config = dict(
    num_hidden_layers=13,
    vocab_size=635,
    hidden_act='swiglu',
    qk_norm=True,
    init_std_up=0.0773,
    decay_fraction=0.818,
    max_seq_len=768,
    doc_mask=True,
    train_tokens=157900000,
)
Each number is 200 + 20 x the weight over its row's rms, rounded and kept within 0 to 999. Layers, rows and columns count from 0. The size before them is the row's rms in percent of the matrix's.

# layer 6 MLP up, 320x64, rms 0.132, rows 74-110, columns 0-63
112,168,232,174,171,212,201,181,196,193,204,202,203,217,214,241,226,195,183,214,199,177,215,161,190,221,211,217,229,251,205,195,198,211,199,191,197,227,200,186,211,187,212,227,209,203,209,176,178,204,180,190,173,168,190,197,183,205,255,181,184,225,200,216,178
097,160,184,202,173,226,207,181,221,211,176,234,212,218,215,154,181,216,199,215,194,179,226,207,240,186,203,234,200,208,190,216,201,214,185,239,196,200,234,193,222,210,194,207,194,197,258,215,196,222,197,182,185,202,194,193,228,221,188,208,170,203,187,182,195
102,206,209,193,207,180,211,198,210,182,233,206,196,233,221,189,186,206,219,184,198,188,217,245,210,213,194,194,184,175,183,215,184,188,248,218,228,231,194,187,174,214,196,206,159,167,188,159,192,216,208,205,235,192,200,190,188,189,231,215,222,204,183,242,223
098,186,198,240,222,189,211,180,200,219,211,187,207,213,188,202,165,226,230,221,169,227,189,214,227,183,211,189,187,175,216,192,198,196,236,219,162,197,190,219,229,221,176,214,179,183,212,180,198,180,217,202,213,212,169,193,185,232,221,170,170,182,195,221,173
098,174,205,215,217,218,196,189,206,228,238,237,204,199,172,145,198,157,228,216,207,191,209,216,183,199,206,193,185,215,224,211,235,209,201,199,155,184,181,195,216,201,207,180,193,163,203,202,198,210,212,221,189,219,220,213,191,242,187,197,234,216,188,198,212
096,227,204,187,196,232,217,210,187,220,213,218,232,210,177,214,207,198,164,207,200,228,253,228,191,165,194,188,210,175,186,225,204,190,244,192,232,180,190,214,230,218,192,219,199,183,205,159,182,207,197,205,201,186,187,209,238,187,223,218,186,218,214,210,206
102,238,202,193,210,209,229,205,160,193,210,189,161,159,201,237,196,209,208,237,214,222,191,195,213,210,204,164,202,211,168,237,169,199,206,197,205,222,165,203,219,203,196,193,217,196,198,193,194,178,230,197,223,188,165,150,190,198,218,194,208,205,202,199,186
108,161,208,230,227,210,198,212,234,192,226,178,165,251,207,152,196,207,204,203,186,188,210,186,237,202,192,208,200,206,185,176,189,224,207,217,215,185,218,181,191,204,171,226,209,222,196,187,195,202,175,216,207,188,214,212,239,220,222,219,186,219,213,172,213
092,199,184,174,167,181,187,202,183,212,248,172,249,216,180,186,183,169,222,212,182,218,234,197,180,194,183,171,182,183,201,228,240,169,207,222,200,202,201,200,216,181,184,215,198,182,191,219,179,216,214,175,182,187,187,173,180,181,192,206,215,174,194,211,203
088,190,235,198,178,180,209,208,176,206,193,227,198,240,211,201,203,183,219,179,204,221,205,155,172,176,231,209,191,177,224,229,159,199,222,165,207,210,209,177,220,167,183,187,207,195,172,215,200,193,185,197,198,166,217,189,205,207,224,236,178,186,207,216,209
106,191,233,212,237,224,211,206,191,183,162,216,185,218,203,196,202,170,220,186,230,210,190,240,187,188,195,188,192,190,201,188,251,189,210,185,196,193,182,198,165,212,214,204,186,178,200,161,187,201,216,216,198,202,205,198,183,232,205,190,146,208,160,211,219
104,182,196,234,208,213,185,224,230,197,223,181,217,196,184,223,181,194,191,213,174,196,211,207,219,205,237,186,191,227,238,200,207,177,207,189,227,236,170,177,247,208,205,196,218,239,216,190,175,206,175,191,182,196,240,197,178,193,223,207,189,168,199,204,184
111,198,228,188,215,195,164,182,195,193,223,200,184,198,210,197,215,214,209,257,200,173,176,190,173,171,200,186,165,208,193,214,219,203,244,183,205,237,189,196,194,200,208,207,223,198,211,229,204,200,190,174,169,202,168,203,210,222,229,231,223,194,192,215,238
098,195,191,200,207,224,208,202,201,193,223,230,204,213,216,182,213,177,215,197,232,211,214,200,202,158,195,146,225,177,179,219,200,239,216,195,198,217,201,213,190,204,182,237,200,178,152,193,195,175,165,174,214,193,195,184,230,186,194,187,170,191,211,198,165
099,205,207,200,155,226,195,201,227,211,189,202,201,215,210,203,197,196,175,172,226,204,196,188,227,216,196,190,185,209,237,207,184,191,188,149,199,166,197,172,183,189,205,170,187,208,190,172,187,214,214,211,213,187,224,218,168,201,226,246,185,212,188,251,198
118,207,177,175,209,172,185,229,182,186,240,190,156,219,204,199,193,200,240,200,170,235,186,220,185,176,197,187,210,218,164,221,182,181,241,203,206,196,222,204,208,206,223,204,222,183,221,172,188,194,216,194,224,229,186,219,189,190,174,218,207,224,188,208,222
096,214,184,193,210,209,208,208,195,176,213,176,188,185,209,189,205,240,233,231,169,201,188,189,199,183,163,170,221,231,197,178,182,194,155,204,182,192,213,190,198,189,215,239,184,194,230,183,202,226,217,221,238,169,223,209,224,202,197,188,169,211,195,201,169
095,163,181,176,199,211,194,197,210,197,164,184,193,178,256,223,152,202,198,205,208,199,183,174,155,200,164,189,208,241,183,185,189,205,193,204,237,223,221,185,219,214,194,189,171,197,199,213,197,201,200,191,185,224,175,196,200,197,196,205,176,213,165,186,203
103,193,232,191,212,182,198,201,160,193,228,214,225,207,189,221,200,189,217,173,198,194,183,192,211,185,223,200,170,208,176,233,211,211,215,192,241,193,200,214,221,200,209,239,211,172,197,239,191,193,219,183,149,247,214,209,181,212,225,207,186,201,192,220,178
094,171,222,223,188,209,189,185,174,231,223,202,195,194,202,236,190,186,172,215,218,192,191,216,250,189,220,173,198,232,196,195,211,204,235,187,208,180,203,246,218,211,198,191,205,178,209,206,176,162,190,206,206,235,218,183,210,234,207,207,213,187,204,190,241
121,240,177,226,173,225,238,182,206,217,159,208,168,193,198,215,224,214,171,220,205,188,192,236,203,170,194,217,163,188,190,234,205,239,191,199,196,177,200,224,178,214,199,186,191,221,213,188,242,195,199,224,214,206,168,206,193,203,193,195,187,201,202,218,205
102,200,197,218,213,202,229,194,170,196,209,209,179,193,228,213,189,188,177,207,200,197,151,168,242,168,221,211,184,198,186,202,223,206,212,167,206,220,215,186,217,199,192,227,215,205,194,185,225,200,222,224,149,187,238,182,194,233,209,194,198,160,191,214,204
097,212,204,208,197,214,183,228,203,196,237,179,218,172,212,200,176,183,240,206,252,226,191,190,206,188,200,198,191,173,216,189,226,224,203,160,212,194,201,219,218,202,193,204,198,194,227,203,174,215,155,182,206,193,208,179,216,206,192,195,186,133,202,211,208
093,205,175,182,169,180,212,172,188,162,189,190,205,184,211,219,218,204,229,195,232,197,204,215,231,220,204,213,223,193,162,208,211,226,222,207,185,214,188,242,182,201,217,196,186,218,201,232,164,216,214,197,220,182,180,221,184,181,230,170,158,196,190,198,190
098,242,192,182,193,221,185,213,220,206,197,194,158,183,215,219,212,176,215,210,200,192,234,231,220,193,205,200,225,183,206,198,206,176,190,184,153,182,187,211,194,193,237,229,182,178,216,213,232,200,226,186,236,222,197,208,211,207,192,170,153,190,186,208,188
106,218,204,234,212,226,162,226,185,208,218,247,232,194,198,212,187,223,202,195,199,202,192,193,221,178,181,212,196,197,167,254,211,200,177,193,189,217,180,173,200,209,219,210,185,208,186,171,203,194,213,196,225,222,228,237,213,178,176,168,207,216,183,198,220
102,186,182,207,191,192,174,194,159,167,200,215,187,210,208,197,220,237,187,208,183,165,194,223,194,184,216,212,191,218,211,206,173,190,137,207,236,203,176,165,219,195,181,200,246,202,213,172,199,205,179,214,205,164,203,197,202,173,211,177,208,203,212,205,215
087,216,218,186,199,223,233,200,219,212,174,234,191,204,263,184,197,170,184,203,201,174,162,227,190,194,182,208,199,193,212,245,196,181,200,192,214,196,187,208,201,187,227,196,208,201,176,205,247,209,204,211,214,196,192,207,234,206,223,221,170,237,200,203,188
111,176,173,205,237,177,175,185,182,176,156,228,184,207,176,214,205,203,212,215,213,190,173,197,195,173,204,196,190,211,211,166,170,187,199,174,198,174,185,231,190,191,194,182,219,172,193,184,211,199,221,202,212,183,168,207,176,232,169,218,220,229,182,221,176
095,215,226,181,177,213,174,250,192,190,220,205,186,209,216,211,211,195,223,213,169,207,178,180,240,201,169,194,225,222,216,182,186,203,166,202,202,199,193,192,203,205,169,185,183,190,171,222,209,215,195,205,201,194,231,185,268,185,217,214,207,205,214,205,174
110,219,191,218,206,185,196,176,200,212,183,207,157,193,163,243,222,212,226,183,210,222,231,185,218,220,205,225,209,198,207,200,203,229,214,201,211,176,199,206,194,209,208,171,204,245,224,186,216,218,195,188,218,226,171,213,191,215,187,207,171,193,203,259,188
115,225,225,206,215,213,173,215,225,189,197,201,186,199,195,190,213,173,211,203,193,160,184,212,229,186,191,193,186,192,197,200,202,181,248,199,189,210,196,192,183,171,193,151,196,186,214,160,171,193,221,193,192,141,167,196,173,191,194,199,177,169,209,182,191
112,200,186,189,219,228,195,218,212,223,222,188,200,216,194,175,178,198,170,191,204,146,240,185,185,181,221,208,207,205,226,204,225,217,224,211,218,208,205,195,176,187,171,207,224,206,216,195,166,188,187,211,200,176,236,216,175,206,221,243,180,191,235,206,176
106,219,231,208,253,219,204,199,219,181,199,193,214,191,182,198,173,204,191,213,221,220,217,223,176,219,232,191,175,189,167,210,249,209,243,175,192,185,170,247,194,203,202,188,204,209,185,215,184,193,196,178,192,208,203,212,226,175,191,200,183,188,186,195,173
100,218,203,217,196,215,183,195,222,210,190,196,193,189,225,191,204,240,186,203,219,196,222,195,185,188,179,225,213,202,200,219,167,216,168,216,192,208,219,166,169,193,165,230,199,199,225,197,185,235,192,205,257,179,226,197,200,178,188,158,196,183,175,198,231
098,172,194,226,216,197,218,206,221,200,207,188,210,182,211,187,181,214,212,213,194,193,195,189,197,192,157,178,199,199,189,228,219,196,194,196,212,201,206,247,223,207,205,167,226,188,218,208,229,187,165,237,182,183,235,184,147,158,205,210,191,203,195,231,224
096,193,174,176,197,227,222,210,203,200,161,152,239,203,196,201,178,225,168,202,205,220,217,191,210,213,176,175,190,167,197,187,182,195,188,176,196,166,201,170,168,180,201,208,217,206,195,197,220,200,166,187,176,203,235,193,202,177,194,227,184,208,226,206,232
# layer 6 MLP down (transposed), 320x64, rms 0.232, rows 74-109, columns 0-63
110,214,195,201,246,224,182,227,226,195,213,188,200,219,208,229,218,208,208,207,183,183,234,164,202,185,203,206,184,225,193,210,229,198,196,187,195,224,229,212,207,176,189,202,191,255,227,201,177,204,196,214,173,210,210,170,194,157,211,223,177,171,176,208,186
094,194,178,183,228,187,206,184,193,211,232,197,179,221,180,196,180,165,184,231,181,198,198,241,192,198,177,175,190,235,247,193,210,190,242,209,198,205,189,206,204,168,185,170,155,197,219,230,190,195,177,184,191,190,188,170,195,189,209,195,205,225,199,214,224
105,196,203,209,202,187,203,168,210,174,194,214,168,194,212,184,213,177,212,202,194,208,190,193,256,235,209,178,197,210,184,173,149,172,211,198,207,224,191,198,162,229,209,222,243,220,195,204,197,194,216,203,222,210,209,190,213,171,229,212,205,200,247,196,196
102,163,235,188,195,224,167,204,214,178,218,194,168,210,209,220,212,192,175,197,215,149,191,208,172,220,209,208,248,200,209,220,196,209,182,197,201,186,212,209,215,196,177,172,204,176,194,206,210,214,148,218,226,210,202,197,225,212,182,204,197,210,223,231,176
101,233,200,199,164,166,219,209,178,193,186,168,157,190,193,155,192,196,159,192,190,216,196,206,201,239,201,210,204,200,201,226,222,206,208,188,183,168,183,169,231,225,193,181,204,169,187,224,208,201,217,196,208,168,183,209,228,207,206,188,214,216,193,222,176
101,197,215,196,173,253,175,209,197,228,185,161,201,194,192,210,182,161,221,184,198,202,225,197,238,201,221,210,190,209,195,169,184,185,208,202,198,194,199,226,213,185,179,211,241,246,206,181,197,152,193,241,216,213,216,198,214,185,198,199,221,211,195,199,199
105,208,228,210,185,204,206,191,222,210,225,225,206,212,222,241,198,162,226,190,177,220,196,223,193,200,184,200,205,191,224,267,164,198,190,193,209,230,227,225,229,191,184,228,225,200,208,216,191,203,184,188,229,203,194,169,221,210,187,184,178,213,213,213,202
104,190,186,225,221,192,209,199,204,189,200,200,213,179,215,200,184,202,171,189,214,173,191,218,199,198,232,181,185,184,222,179,172,216,247,228,209,165,157,189,208,159,239,177,189,200,177,193,192,209,179,181,216,216,227,218,201,221,193,217,234,202,175,196,229
104,196,245,178,224,200,179,170,170,214,182,174,213,173,185,199,183,194,216,204,210,191,199,178,209,188,180,215,202,164,179,196,192,217,170,219,199,206,184,226,185,210,155,198,239,189,208,204,210,231,184,216,218,194,208,202,166,212,166,204,181,202,231,207,159
098,209,198,215,190,208,189,184,184,179,196,231,227,235,212,222,224,207,226,180,241,223,172,205,189,224,178,201,200,199,207,202,205,207,181,243,186,191,225,179,156,210,228,227,184,188,223,201,197,213,203,175,179,179,207,187,210,186,200,198,194,181,250,230,216
104,224,220,183,159,245,204,190,222,193,205,177,181,205,222,201,207,178,187,185,189,179,189,190,193,202,195,194,205,178,161,248,212,213,228,211,208,217,214,189,224,194,160,187,188,209,176,217,185,213,246,174,190,176,208,157,192,182,200,215,178,195,204,197,189
093,187,244,201,206,225,205,196,182,207,183,184,191,231,190,176,192,194,199,220,195,224,182,216,214,179,185,207,198,168,231,219,182,195,179,209,199,183,180,206,195,188,180,140,206,217,227,218,198,206,149,209,219,208,186,207,200,180,154,210,195,216,232,172,190
110,205,189,165,197,183,193,198,203,211,196,191,187,205,196,201,212,187,222,178,183,216,198,239,215,188,210,193,185,238,206,187,210,197,171,188,250,213,211,198,176,205,186,213,216,199,215,177,172,213,167,226,169,200,219,202,185,244,218,163,192,164,193,239,232
093,214,210,194,185,190,198,236,191,193,211,212,219,216,206,214,174,176,203,209,186,209,214,184,192,232,181,249,176,180,209,171,195,183,179,186,202,183,183,173,169,222,160,206,192,240,226,197,183,202,219,176,212,155,202,198,208,192,213,172,197,237,212,222,219
105,216,197,192,230,175,203,225,204,237,221,183,184,201,215,226,224,222,189,196,223,191,213,216,216,176,212,199,194,184,190,198,214,187,225,171,208,203,207,241,202,192,241,192,206,145,196,181,182,180,192,186,231,174,217,214,171,188,202,171,239,176,195,203,221
115,177,204,189,235,174,191,178,188,202,238,217,195,209,178,236,189,190,206,167,155,202,175,206,193,215,218,189,181,227,189,203,212,198,230,236,181,165,226,226,208,190,210,207,217,211,205,210,168,197,230,148,187,200,213,184,201,202,202,196,208,212,220,209,225
098,200,196,199,214,210,231,180,160,177,176,157,214,204,202,214,225,185,180,188,175,184,161,203,241,190,200,188,218,209,177,168,207,215,187,206,223,207,216,192,196,205,239,206,186,200,195,175,207,166,167,172,200,200,222,170,202,189,160,207,188,203,193,218,173
093,192,217,183,184,232,227,160,191,193,242,200,184,225,203,195,182,205,185,203,196,172,172,193,208,202,205,199,198,224,248,210,215,220,224,188,231,183,216,188,174,180,192,191,194,207,219,186,222,226,176,157,193,168,225,174,223,210,208,197,174,195,202,216,172
101,219,191,198,201,195,193,258,194,200,206,170,195,167,185,170,186,180,226,191,230,208,215,198,194,185,178,235,207,171,185,190,172,223,194,192,217,190,180,208,183,206,184,205,205,233,196,223,197,174,168,191,200,220,247,199,213,173,183,171,175,178,213,183,207
097,211,214,184,188,195,170,182,191,201,167,232,221,197,191,182,217,217,237,167,219,211,190,188,201,205,198,209,207,208,173,177,197,227,207,189,225,195,188,166,175,183,194,207,202,192,211,160,171,185,184,209,204,228,225,183,175,197,235,162,223,182,180,240,220
112,177,188,221,202,217,206,196,188,170,227,218,227,179,183,163,226,153,175,229,211,222,220,169,199,222,201,223,175,216,186,205,170,221,213,218,183,187,213,204,169,216,198,195,166,199,191,183,240,177,215,216,214,183,171,197,208,197,193,189,233,190,208,187,205
105,156,218,206,171,207,198,190,174,184,202,195,224,210,202,205,210,215,167,211,191,233,191,203,193,190,208,229,183,170,246,226,195,170,227,215,185,190,189,199,191,171,231,177,188,212,213,155,209,203,176,189,173,173,210,203,225,206,177,184,209,179,194,232,210
099,209,201,193,223,211,203,220,209,190,188,184,197,183,147,173,213,236,207,191,181,205,182,198,215,206,197,202,205,167,203,215,235,195,231,203,222,222,188,190,226,185,209,165,224,196,217,213,206,175,170,257,209,160,216,197,213,206,178,165,193,185,180,203,202
096,234,206,190,202,209,195,200,200,244,195,173,181,184,195,232,172,205,220,231,232,177,171,243,200,214,196,196,215,199,230,176,179,182,186,213,202,190,221,213,208,202,213,204,193,188,204,201,215,221,187,198,231,187,174,211,183,250,177,230,160,182,214,186,196
095,197,221,205,190,190,182,180,179,189,188,196,209,193,199,183,187,180,229,195,181,186,206,155,205,209,193,204,186,209,183,169,216,164,241,179,182,176,227,180,193,183,176,213,160,207,199,214,224,220,214,210,167,238,205,238,214,206,157,204,222,188,175,186,206
099,245,229,189,175,181,226,213,190,220,217,181,192,194,178,204,194,184,216,173,223,186,169,171,228,217,183,195,188,212,191,208,197,195,198,241,246,212,202,207,178,193,202,204,176,149,162,210,233,205,162,209,207,187,211,206,191,200,200,192,216,195,206,180,205
100,209,235,150,162,195,208,187,216,168,210,195,198,192,210,231,177,226,211,157,242,170,188,213,194,204,180,210,192,169,208,193,214,206,217,197,197,165,215,164,210,170,192,187,198,183,203,209,217,224,177,176,213,209,223,207,185,168,194,191,207,183,218,196,193
094,192,177,170,192,178,214,207,205,170,162,205,200,207,193,220,218,228,215,212,181,209,203,196,217,220,192,203,199,221,223,205,249,163,166,192,192,168,185,212,205,231,238,208,232,201,238,228,183,222,183,210,207,176,214,209,207,209,232,208,198,231,206,190,214
097,212,209,193,188,178,205,194,212,229,200,206,196,214,196,182,194,203,220,194,218,191,197,207,197,205,217,176,226,179,173,230,200,185,175,225,170,209,200,184,197,224,212,211,236,207,217,245,205,212,194,212,219,217,164,147,226,194,201,170,172,205,232,150,191
100,191,206,224,177,211,206,193,214,179,231,201,190,213,205,164,192,187,164,190,213,152,222,215,201,187,207,165,205,202,195,210,239,210,201,194,222,191,220,204,183,201,196,183,186,237,168,182,176,217,199,195,219,246,201,191,150,222,169,184,210,188,206,182,186
118,194,211,192,169,209,198,193,206,189,190,241,233,196,185,227,229,211,182,190,216,165,208,213,201,194,196,212,170,206,191,213,183,207,208,209,181,177,166,210,223,189,225,238,174,162,186,183,174,232,184,178,211,193,174,204,189,222,225,206,185,168,201,156,207
113,191,178,227,199,161,212,175,221,235,217,212,158,227,206,227,214,180,208,212,196,173,199,185,215,182,222,174,217,183,206,206,216,197,158,190,196,224,178,223,198,193,158,229,220,219,222,185,214,180,190,197,234,211,224,200,225,205,206,234,197,187,196,202,187
103,185,196,217,197,166,205,187,204,223,219,222,256,184,183,184,223,179,213,221,192,194,190,208,213,167,229,188,195,158,187,180,188,180,180,167,197,219,227,217,192,198,165,207,221,205,204,223,202,206,208,199,208,209,201,155,226,221,208,207,202,234,233,197,178
093,194,177,235,168,232,201,202,184,250,214,200,208,198,196,201,188,215,194,209,210,189,174,184,204,178,208,188,209,215,230,184,166,209,176,214,158,191,199,177,214,207,240,189,209,209,178,170,210,195,224,180,197,158,179,210,190,199,218,232,221,227,201,228,185
098,194,214,201,213,231,192,158,176,219,236,220,188,156,190,187,207,210,210,205,193,166,206,188,201,194,196,210,236,216,189,234,215,220,192,179,200,175,206,173,187,201,205,219,205,218,170,200,165,196,177,188,210,156,198,193,197,152,218,183,229,205,197,211,177
096,179,217,219,196,189,211,168,177,221,211,166,200,208,201,207,196,229,195,177,215,176,206,250,221,212,214,191,190,222,211,193,187,207,226,207,220,229,199,252,209,226,231,214,187,211,201,186,153,183,198,179,201,187,184,175,206,236,169,214,196,212,207,190,181
# layer 6 MLP gate, 320x64, rms 0.135, rows 75-110, columns 0-63
088,213,190,231,204,168,205,186,183,185,201,195,210,201,165,222,194,214,173,221,221,209,211,237,235,207,190,184,200,183,233,198,194,201,190,236,212,195,198,227,230,174,219,237,167,231,155,195,189,210,197,187,195,195,198,217,216,182,171,178,170,182,203,218,185
099,230,190,186,207,228,171,193,179,206,163,186,215,205,196,163,223,204,193,171,189,200,181,144,161,206,209,228,223,192,191,228,240,208,174,194,182,187,193,224,210,167,192,195,198,191,225,205,229,187,217,205,218,197,188,188,197,195,219,189,176,232,186,185,187
111,222,222,180,189,198,178,208,168,230,205,204,210,204,217,172,223,173,227,216,171,200,210,202,200,206,218,162,163,184,189,218,151,208,194,224,204,223,208,197,194,172,207,205,194,211,183,185,227,187,190,200,238,215,191,243,216,206,216,242,212,218,218,213,187
107,183,174,228,190,224,220,219,166,216,219,187,214,233,221,184,194,238,200,215,219,195,212,197,222,177,207,192,213,200,191,192,194,187,183,223,168,192,213,164,167,203,231,190,197,223,186,198,190,201,178,202,187,189,201,228,200,224,208,247,179,226,164,176,229
107,214,201,223,188,173,178,188,221,194,223,223,226,168,178,200,223,196,153,195,169,240,192,188,174,203,197,181,218,234,201,234,193,167,196,200,199,191,177,195,176,206,214,188,191,217,192,216,201,199,174,182,196,178,211,187,234,181,251,207,190,195,188,178,214
109,198,165,195,198,206,193,206,158,151,172,173,188,212,212,203,191,197,219,207,190,223,189,220,169,157,192,195,183,184,175,194,195,201,190,188,190,179,231,175,164,221,220,217,247,196,189,207,192,203,236,202,217,184,203,206,169,229,193,184,179,195,185,212,183
109,194,214,178,227,178,194,168,213,214,213,217,202,224,213,196,216,189,206,222,198,229,153,207,185,209,177,220,211,194,174,213,180,191,203,167,186,247,204,172,194,210,187,219,217,221,175,203,179,231,189,203,199,235,189,178,211,224,178,235,216,178,177,206,229
101,208,202,176,210,188,212,188,180,252,207,200,193,169,222,180,215,182,204,197,210,206,213,194,223,159,214,222,212,184,188,198,166,175,186,228,220,188,177,213,176,209,217,210,185,153,214,209,246,179,207,219,223,197,204,230,213,155,183,197,187,209,202,197,187
100,187,173,222,231,174,163,194,222,194,215,171,187,171,181,187,223,188,189,227,173,186,173,192,203,212,183,185,200,187,213,196,232,210,159,209,184,183,231,203,187,195,232,223,212,212,208,213,187,230,197,171,225,181,168,190,221,227,191,183,219,219,184,179,209
116,199,202,226,172,206,197,157,224,209,179,204,171,197,213,220,202,175,197,201,236,215,180,192,164,202,204,218,203,205,215,211,195,199,200,190,192,206,198,216,177,190,225,197,185,167,193,223,207,203,165,198,226,173,123,195,209,224,194,200,175,177,217,225,197
106,145,186,178,216,181,221,172,170,175,196,219,181,224,206,189,190,210,213,174,206,200,201,201,178,221,192,210,210,217,186,201,253,181,196,192,177,223,189,202,175,187,200,213,201,178,222,195,229,183,214,216,228,229,209,194,199,198,193,247,198,225,167,225,199
106,196,179,203,176,208,190,209,227,188,190,218,219,209,238,198,208,193,187,207,188,216,179,214,195,178,180,224,163,190,197,190,188,231,175,255,189,217,190,176,173,197,189,213,209,217,219,233,228,186,216,186,234,164,208,169,196,210,211,218,171,180,219,196,231
099,214,219,218,217,208,166,215,204,207,194,228,219,192,196,176,170,166,144,183,199,236,191,207,191,192,167,213,219,205,197,205,210,199,193,191,206,206,191,193,177,207,230,205,158,212,181,202,218,189,202,215,211,206,166,214,184,142,201,199,190,209,242,208,211
106,242,192,173,206,205,201,187,201,203,184,171,181,197,202,203,173,197,202,181,172,186,182,186,187,202,169,195,196,218,184,241,183,234,171,227,182,195,183,151,208,182,173,209,216,212,185,205,182,230,207,204,179,204,221,224,201,167,191,211,212,239,214,195,162
102,214,179,169,230,177,222,201,159,210,213,191,193,209,217,211,203,180,197,185,239,209,190,185,181,210,181,210,206,187,209,224,191,218,222,254,207,208,196,177,177,182,190,218,219,204,186,237,188,229,217,178,202,200,219,194,228,217,194,256,214,217,184,184,212
096,202,198,231,213,214,207,188,170,189,182,201,210,227,225,271,181,189,186,188,211,198,192,198,206,195,197,225,221,185,222,241,196,224,201,213,195,187,186,213,197,195,215,205,216,213,167,192,200,236,170,228,180,207,197,236,148,195,178,188,198,216,190,198,207
095,211,209,207,212,198,198,214,181,211,171,200,176,172,219,235,202,195,178,181,226,188,191,215,189,168,161,165,204,226,222,171,222,178,188,222,188,246,202,193,167,213,212,209,184,202,151,202,193,200,222,188,192,218,218,222,207,189,204,199,230,214,226,206,228
094,207,240,232,196,180,186,198,233,202,208,201,210,228,202,185,198,168,176,188,206,219,212,179,186,156,215,199,177,215,177,211,204,171,187,200,179,226,217,229,200,226,181,207,193,168,212,209,219,226,204,196,150,244,213,178,198,190,179,216,177,188,208,207,188
106,179,196,139,195,187,196,169,193,243,162,184,218,196,216,172,228,230,205,172,189,239,197,188,186,236,184,232,208,199,186,208,197,220,188,202,191,202,212,186,171,190,223,237,204,182,214,191,182,204,199,187,199,191,207,220,223,197,196,207,207,184,163,214,193
093,216,205,150,190,216,202,148,191,166,204,203,179,209,224,185,186,204,185,212,188,197,183,219,162,189,221,171,230,176,192,205,219,241,185,218,202,193,207,201,223,167,211,172,226,212,200,196,180,201,178,211,228,194,223,173,173,170,210,193,216,198,195,187,192
109,184,238,228,164,210,171,192,182,172,179,202,226,162,214,194,200,223,214,214,194,190,207,212,223,195,203,210,230,212,175,197,203,166,202,185,219,234,199,190,178,200,199,177,268,208,202,206,213,205,215,197,235,191,196,198,188,203,194,197,176,235,192,175,185
098,208,222,189,241,194,199,171,162,172,200,177,198,226,241,187,185,219,186,193,198,220,193,227,194,196,177,201,224,179,193,227,168,172,189,216,185,187,218,208,191,214,200,187,207,189,187,184,155,191,196,178,177,225,206,196,203,195,232,228,186,152,203,224,206
104,190,192,217,220,234,192,192,210,180,196,184,222,161,212,192,186,188,180,194,227,230,174,228,220,208,186,193,223,186,243,220,192,216,217,189,202,178,162,202,210,234,225,210,206,215,206,205,196,226,197,189,240,195,218,194,226,231,153,216,197,217,192,204,175
096,199,213,210,213,225,185,179,242,216,176,205,198,196,233,213,199,206,202,205,184,188,192,204,196,203,222,176,218,190,197,174,180,213,211,214,193,195,203,222,196,205,208,237,235,193,217,232,245,212,179,163,212,183,197,165,175,191,234,176,159,196,161,182,188
103,204,222,182,211,202,191,199,193,192,176,200,193,177,188,208,270,223,181,193,190,213,167,197,205,164,235,210,197,189,180,217,204,192,180,184,184,220,219,184,178,209,149,201,192,193,190,215,191,198,182,192,193,205,179,172,169,196,207,228,162,158,208,202,200
100,170,212,179,217,225,194,205,189,186,188,195,230,181,179,202,209,229,175,223,167,200,211,230,165,188,197,201,198,210,211,196,168,189,172,194,208,203,181,196,194,185,249,211,244,200,201,181,236,196,152,236,187,207,208,201,193,206,217,179,218,182,185,186,177
101,216,172,184,203,194,165,208,219,169,170,193,221,198,184,191,193,207,239,190,173,210,225,193,205,201,215,230,169,205,190,203,223,187,194,162,208,174,221,193,177,179,225,186,215,196,213,197,185,212,175,191,234,178,225,209,206,229,162,211,221,235,218,168,203
110,242,167,204,210,216,216,191,184,163,195,189,214,219,215,218,183,177,202,232,220,205,195,225,183,199,173,191,188,160,225,200,207,201,204,201,209,189,218,213,184,224,233,203,190,221,193,218,197,218,177,226,190,173,165,192,195,242,245,205,194,185,232,190,194
101,243,204,177,231,215,160,202,197,205,173,206,224,195,184,233,187,212,188,223,209,195,200,140,218,196,202,187,186,206,216,197,196,218,149,221,190,191,222,197,201,221,202,190,189,189,224,197,211,185,161,179,199,206,206,219,228,163,193,201,191,184,202,186,169
088,202,177,225,243,185,211,187,226,165,201,217,186,200,199,223,219,204,223,229,200,190,211,224,183,197,231,227,229,182,189,199,213,158,195,198,219,214,182,211,163,203,176,186,178,194,230,211,204,178,189,219,201,234,214,192,223,192,198,223,196,181,189,232,160
080,212,187,216,194,169,193,187,190,190,203,202,157,222,217,221,202,167,212,231,189,227,150,223,172,190,185,196,196,202,180,184,212,206,193,140,211,202,206,198,201,200,186,191,199,195,188,170,192,161,202,235,234,201,223,174,188,189,198,229,210,206,186,215,180
111,203,188,184,201,192,206,186,221,229,183,235,200,208,229,208,220,210,210,217,209,197,228,164,164,197,213,214,191,226,201,178,149,222,189,201,198,175,207,206,213,198,186,187,188,162,225,221,187,191,193,180,194,203,177,202,191,219,241,193,173,206,181,216,144
101,168,202,160,199,168,177,226,169,216,205,202,162,190,158,201,231,235,193,186,201,207,198,187,198,197,187,228,178,213,206,196,194,183,215,193,187,205,194,200,185,212,188,202,193,178,205,147,208,219,245,186,192,245,193,190,195,182,206,179,195,174,186,177,203
093,235,201,223,192,206,203,185,208,183,163,192,189,217,196,252,177,173,201,211,188,193,146,206,222,216,208,177,200,175,212,213,248,204,203,171,190,198,172,259,194,216,180,200,196,190,205,202,194,203,190,220,173,204,181,192,208,205,207,192,183,215,181,213,179
106,187,242,198,201,208,219,203,204,207,212,230,221,199,219,190,178,242,225,196,187,221,185,216,209,244,189,193,202,229,175,216,193,192,186,170,199,186,236,233,186,213,184,190,233,208,195,177,206,238,149,186,213,193,196,181,208,181,215,226,190,219,219,208,206
098,205,186,157,187,197,240,196,208,204,166,192,203,183,184,185,212,214,195,225,209,194,231,212,242,192,219,205,178,208,190,199,190,197,201,227,214,207,212,213,189,184,201,222,181,156,244,247,220,203,204,199,175,200,211,178,205,166,214,186,200,174,230,189,171